Weights of a small GPT-style language model, trained from scratch on English Wikipedia: untied embeddings.
Each number is 500 + 40 x the weight over its row's rms, rounded and kept within 0 to 999. Layers, rows and columns count from 0. Numbers have three digits each. The size before them is the row's rms in percent of the matrix's.

# layer 5 MLP up, 768x192, rms 0.168, rows 669-767, columns 0-63
105:505462386505540482480531505492412505510488481474437491492429536466533461553506458459519531454464513528542500447502466491519448516522502516464506472499483523456483557459526553529475484518520530
100:506438493593492480486449515490481519527557524481484485474585514491436476439515514552479452551491471559471491466511468530523494439478601475481501496518517518474450421535515497429497523400562514
098:499478445487526496469567508468511510462494500539441496459432479483493415554518513565518528509478476528446504482488584458516421530476501469466502458507450473568516527471574495614516394497453473
098:469438520485457521483508488522507525518503559545505516618479551527493493542511465455501462584473448483482439544505524483486537523469517395460498581493512435513436499511494415511492460524487523
101:516485570494499512534478473445438537449485418510454457530578555542406457452458525488498542427528537397510548482497490493470455411477491488520595491520520546519529495482494484487506501597563523
110:537474505476501423460425547519573467492481544468442503506467475449538553398497547530575448494531489499443456540499528530478519549470519481455545492489493504530477453469558464479486538523519535
097:494571500514421560543508552474439520519430499458468420508495504514550510485514599536525502559518438545506573478525478483494438480510515451473485486474495493519510556504468462507492468474525523
111:566502501605502473584470455477444541524519499580533455545511438532525518463599477504545470522542498500522478429486489438499549483450490492479485531536501506477468463508528489485494472555525467
097:536565483505598422571526559519487460496486556456457504460494464516507520485485460519526521452517516450389515525540482521523533519502452514446558526426462457459452475425578562427492408547512536
097:424493497468468447485536485460486499538511468436498534498494440496454563499465525579530459464584420478495451551457481556542526514592488569508510459455517541540487500432485440469457530533487518
095:503476493513505554456533497493539549523513546495498490493454492496506517476409554487516515479464425536423533468427485538544521549518488482617508519535510492537510459476504504516517541506502509
096:473520444484504504541526514541466464515549552481478490487505436472530529481562532540519510462530497498502505518589485424520412532526547519442519473531493497571477564505490516512510460498501477
100:516490487454521502468498457415549536536498500482485527525469445543491466484543526454507506538472478459538490494562448541492495457478460540478442417499449452510522547432500488496573414541467497
099:479517460536575498488508481545450564483521468488534499446511565504477525458542391512477393549487504473496518533542537476480439549504530511489489482480500531552522550494453591506461540467576546
101:549517532481556513550511444526527583475444500587483476464566509543545455473506451458533478531428418526442472504528504444504489492445443564444505440514461471473474463464469586452533444555458499
099:523546527518537395534564486423543489430535510552483508542557530484492521519500477486515476448513533444470491548566486471450430477470438467437541545533483496502515476482538515537496480493517514
110:563482455545433519535580465459515467489497502487447527450515478538432474490499548579517545523505457435414547469469444395468546521552494544449570421489485536538498482497496487454477460474457499
121:505491477477409497601440502533523495502502509453557493430594439551541511455538548530516543531480537505479472482525467489507467556539498505465501461538549441535587453550527479558517458489481469
108:555510545505562505486530501535512473463417552511524535509532360436456481434487486420492529526511515498574523471539516539523490502450505475552525486500498520444524485506497491472497496493521517
106:532536394444502478469470505441497476520484441493434549582476524478458505479521500547525517490536514471494482483537535489523530476500458520531428510504498523468589466501471428487498532447602498
103:462509496531479509531478460497490518567571445480473481479543443518472553490570525565552491471424481493474544533459466531489496508550424529532493522592530439502485500498532501474476525476476411
099:490503487433500502501447500502485491462508480515510475490484478519510422460484576533510513546455436505539489473546521467519521431523516528510549505544507604491473440502525529420482480501457534
109:527533512496507497473482509525510525508448535460538496462491446430580520436522445482513517528519503535548524545466500459436467561442488545556438557455506467539540500530540512525522481506461494
100:498547541418513526492483507462521514521468465495552491561531502522538541517511551431543536470477548556507433407509436504542510535475528524541445528511502467456512493483487471515503478450457535
093:538447535510502460445510487536437586503533508475502469504477461503508532534497501503517503476582499530534508463459542514521537419465480546471507525500502496510505489529541520444530453558569483
097:474466514517510416523503449530440448474530476510476453470583461555562559462438523494477510419457483514502456483476514501521484513522458442483520482477526451472540511443479458516569416499447554
098:487466506436475530547506476439521481424520500432508491480469451447525502457472507463454509461517490465483503478513484514455491472410546518472473487496481508513518494453502540500528453505503483
094:460421508462449458450495539485476498582500514429491473494525454529463474425522465567472568410538460488593532495509469478477453455511566519434576559528530491460483455468541468493521484442472554
094:441517567488530572473495493419460521499487434509542459492477571393504488575491539459494460509519514502489461521551423542536501562517474461447521524473515464530493556539483497548536416440511450
097:493482522489528520503491494534488446492452517552428479457504443495534427483511444468471519496505489425552541524466532507485468532445586467439484545565555477533475497449533500514472450513537518
104:539513516533467436528544497541547481629590530448494508521499440511544471475544516487461469527517471533491430510414470506504464474555525475515552554499520513465465425500477475451527496545445453
097:555449551517533596452525542447490561547516556526504439476496519508438520544511424496473499495510517486523550528522467471499557499496398452540453522490558496490484489502468492492579479486527537
098:542452503582530481539566506515520490474535538541532443549561512518514545517476489493509523463508419516527500537503544429525480423487429495511525508516504513490481580522523464510478534483530518
100:500475506484553495555513492536480574522403480445530520459500567506433532490456560457553461533541526468474446469533504490544521459438597545522497471496525422504527550538466551478482517499553475
120:543500510509527433433500503461481495481544491507508518507486501556403512505401483538513421499496508481479456479450392510506447552502454556474523522512479555493503493479478502480523531477475446
100:474529502510560509396542518472526454425472561499573587493531470492458529492486500477450473531520531449478544504538510558493495526516532496476398444444414541531534414467491499548498422458448537
094:512522486544491498491463500452484501464477493496463514430485479558445520450431548545578509549519468493526475456521575483443537492565505485482580485487506443526496455443485594471529435396467523
098:490445494508506505515448443525514554472403466521420483604533519484461558506477493461607501460534435513481493520414515540486501429524482447488497531541493502482564414490490469537524508459450572
113:453526471464488496434467518484476518466498452556510438494444551493456531472478496555512582443509474542548567492508449498484480544476487531468417540461603457490475472454544464551550539444498483
119:476448558453480493436466519522539497514476487574503492506529483516529496595495458556551489538473512416450518531443509600496496509531481478494479507448462571470538414514508519543474524583562456
093:519486444471528487483508478530494556588524462556476464479492517496477480485444506495522481531499442463524514446419572473398423460464531495418469472512564462502397401476465457488593462511496468
099:511487415523503465469495439442477544430517556555438448418478561477471526523489427527460480496467507492510519455482535510504492539453586442482534448490460548584444484410509483553540470540549510
104:497513497573536484515498568525487604555540417537527541514531538513522479520570520475548438501500493474515519485462546425530414523515490530487521524494454552452599517519519478486416539568537468
104:523578481496504463524478484545431534509492504519536490465428507534468459477562524490431517434530441548432564448453496500529547499540542451515420519571579470571480463526544562490561462471486512
097:468492486489486500493497428552542558488603560487552491580474561501478421479462514510483466461509505461499476488482447527402502436492563484464490547514466429581467593521522503516571510437489460
094:402553559474499516479516581466503586527528496558487502480471447508472450514454487533502516543455500452550508527551498485446494406531544499481448533504539499455536452445466481508512549462549532
091:443467534512490479448563525560463528455449538502477474540466481453541577517528521492454468509484522529486465475484528413565485535476535507521582533467560534535622493492492499408514482463437420
096:513477506525432546450416566463521515449536490463449548518431506508499478559553472474516476503452503464469543482422439530522546461498431475520492505487516513540479508529539506521497531547496477
101:527495497465491516499510523496514378487505509474546535495505528526484517436518526468455424515540469585447515490474519493479505509458521464487569526533510481526493483467522513468534520488521511
092:419466492498541572481538554479522576470507525516464480516465523549559511514500496520518518469440480467556468514484466474558551423477516505524581506507505463451495516471415465462575430481507549
097:485472498493458477524539475532483477483509447562534446490454465478538481508449494487509511482561475481522497531570444562511459449460524517488501465510495474465540543510498547518484498512508447
094:471482505543532525472490447521554506492523534511535471513541525489508497490433473490503501572488514490419527524484567562455515405421568488508501421491550484555451470496542453518560408447522491
113:538572469506497517513489584556489483490481541525549537498537553546488471464500421577479460564506497451488489540541473481478436530496431504483555500518506561500485516524475550428480535550526498
093:511524480520547502479507461437527645489556584500493518512494515506474567506529512445528460503514466491459495490570428531485506512437604568543521565457499491506473583453497477505515539560491509
097:535456576578429539478491533603482497516516490456473470481471503574426521487438510505556484564531472490550512477558496464525504461485488466491513486540505508505531454467484506488477534486513516
100:550435507507607565505458553521525520492490533599514484513486517549498417518546497601509564528443513555497470485489466563561486536553540516560571543558559427459481505500571497460526523472465527
097:527435491508520520514528487537488422501500463535457462513495496482581538502470467542521526496425467530488505413433471524475524443528460491503474519477557531519524450505493530448560539391503513
101:525510433456487500559543522542451425483479594536465525524527480526503448506493526481497465442519517529457504515475509486445554493528473452504486505438450559519493446551535531501473478518493512
106:494589578400513445500503449524471536544562521519476492538481507470548534540534457506474465522529473528476481398500525505473463507482541385491468508529502475535501447513481500466560498510414557
100:502518535464505466548477524490438519490476531482490462535537554582493573483519516479440511562598447519503562493536469467527520532469537460526507536518509514501523522423529439522481552439508500
100:481500489506524534498490473437474449456493464531488507534513416498481475417522504426641482487562495515484473491500502492501480491526567535502488492538460477563447532509562439518423512448421501
100:610523546469404532332508505463512477493531590472419494460441529511453524556500542432528441575520517471519524512529435488466499511461525549498510523510464457538469499536592480502419457509461481
096:506530486553435423496512473465451531538468538497417592534426509485463527488532453507561515486496451491490471483452427513473550465536504513523478546495548499440519458495567442562454463501547488
103:551520489535463413481516555489500534406552440438505525510444463483483495454554474518511517458542537542472396439434564484504405436557545560510560493521534483497583447460487549509491507515532474
098:607524466497519483525547516536471469469523511393560474525497496559612470498524501492516526495523486456543552476480481499465532507518468583504442524568504508487575495433490494546527498469530526
093:482467433477406540518477455499508530553452529511495479488530535451441534493428519544519434562498541546507456464508522437481554496491494501509480470553552573571499368444500475571490501487456509
104:512480492452456481465428414449414490477510520523428493522472536574545482515456472481482493469504473569487518535540561538452495470524504525530475574508521489478455477544519448432531476480468503
097:468465491460477582439472496491436498480503490550442517515418510514558517467514440493546520570511567420503475507483532504515455510511501510504475523558581471472515525482467546454474483486494423
094:440486487515516549445453540450501485468472515503475536425518494534468486553522422512453510483514517458530572550516523519509501503458461532456499572483535507497535515513466457452555527487535586
098:575503495470527479504559458537509540461461494511487491543497462475553560516532423501511502570466470489517572507501524511496526473432489492526542516479507549507480527509496519467548513494474532
098:487441477483493453563523513520494458494496456451619527449450532453515494508537576520525530529530475548511533523543571487458481504521522457491493417545477412501517512519524473530513498576561376
089:549538512520547465492455479525481475429474522562502450506523539450516537481487466478518491552540499492487479533560506568507524534509573476511477468541412489508457511511458524517532426441511545
105:532544458566486544481526521431514553497482438520501472538530574402467537502526482530494494497544428519580493488382506566508405509542466517520531538563477505528566510454513454479516516563525513
092:430503489550468540484464459484533552548500495485484579511471485459468551620521438526405470486533508488459476445455477540516526549598576572502548504529493516500506544466513547487537500451479531
098:485550487454492406449504488491461480532562513473464438539539471509440458535519506472434496463513450482441592494462545527507480499526441482488523520500577487493461471466538471515455545456425413
094:505534533581470495469545498508513471535569525502459519492557513561478524523467515520484437559497511492433544572447498531475548534494502534554481518448519532557485572482526479519437468592463480
113:562450518546493449526563516485480484559475491531524505433487482573477428552467485493528534563531463427501435527502495474548501411499509525499522481460540468514462465479432577542478492561568493
093:538446502537482567430529475435497500511523498501509560537398523564439517502504488466598497503522484502513618544476501491548477528504612489566593489546457518508477558462464545547500481509487522
093:487529565548436462447517463492489533542525501538508483526520593437575505480486403558484550498479470450485480476506470478497469461479371502479528481536515500479562472478498504478478515463487494
091:483536524409495450472517503450487584526568557477505537501544553543490482497538464524520468459505571378455515508430541500531515478494504536576478520478488544481449523485532494537505501529529502
111:462559561543468473497512485597443542496493542493516555506542505486489435476490541412505453510517499572518430492491469454480529481559479546472545523447514485458402507471462539589500509536457536
096:497495485495484526504480565489517494560499534567529540511487454553426493514500451549444458510545557547501537485430507435496450475514491503494454508479449434536518553533468628521460435464523459
096:481476486438522501528501483523427556535477452463488438490431511499480507525494538554512511551430567459542521503480550430461518480483498532532546525553487456495510489501535521539557484532491481
108:598474497456496522543481532542513470529499443483451534450488509466498490485494500506520488512484491512492421512546489476438450555453469488533524494499511521485452523606421587492511476536509506
100:484474507470464540563459543544486469488483594545534538401554528526460561453478519502537495551491429488555467495498477466465452529449449534514492456444572481503512451485482472466437539488500508
111:506567474575500516504497547510519575513446503543476490494488490485497472504544482532570517523546455504501543516506433505587441494450466506538482541494553594506473488416512432450471540567432553
103:508505508507425483483458576504436504489533504469474534422554546471525561451523518489524414513461469553472453484466462459434453507500513459401519539473550517563524521537530506498502519500549459
087:539477489468490606497542589454534499528507461523480482489483498577506454522456535475498455477494448471422440465489466546486479475475482508491532534502492477495506581448456452554526420522397485
095:505438456506514441425537546545501479467562485487514463461515512483515463476502587510481462459424479579554474513608546491517562534533482469495526503472485513464481443440545429483457475485474485
097:516529528457477458480402463505565572508566531497504537496404492509511526505515508584458515474506484552502518494419479461512486511495490516499521499474450490565407502513477479536518534475547437
093:499458509471494566521473428514487586494560557479510579443475504492472518477543421480512567413453493448511474629563516500530515485549473530510502528524532503522451489487467522531564527481554504
097:500513516510494531482448541554495456546537526499488502489534529502500622527482506471571527445509531441490489471541518432484436501502503480481515456498524535484521460457540457533581459494518456
093:516504490539507494494487455474463616437484493481491472471524501530470452437509455460412533487479542403498444528558564499533508461470487475448453513499528499496491585439500491449558496515482473
098:455408497469518486520554485455464561489459502410509473453530464455432578539581510497518504537457495515546484404484527529489551414529515494496520504515491455503516500468554553474476501513449459
102:484548534519461507459535463456510511470532480509540552562520481424540467500489517440520560509478443515473528497469474511424504486514511525508520518449496505463486492524511535537517468469563493
103:526487519496469602484503464529545486477520482496468500538568478497540507498424462466509542538509527532491535423556484539487502469457499462535499489551506429531575540512512491448509433532487421
101:550468495435505544556501496540420490525447498490506468463503435521498406522515510519492492489515444494449518601464466563591522465456586467501489475516486449458521540463457553506443490507516486
097:518430460446514466488564395519395478575440440506512551476556464471511434429500497492517501518488456503501515497447569535458475472518568479446511471527600535535498441514513526475462553463538469
097:512478507593472542455483498451495464434431544480457443501402581507502479541445460480510534479452528385523549483498485549497481478461471492526517522501481507552554506512475425464459407564494466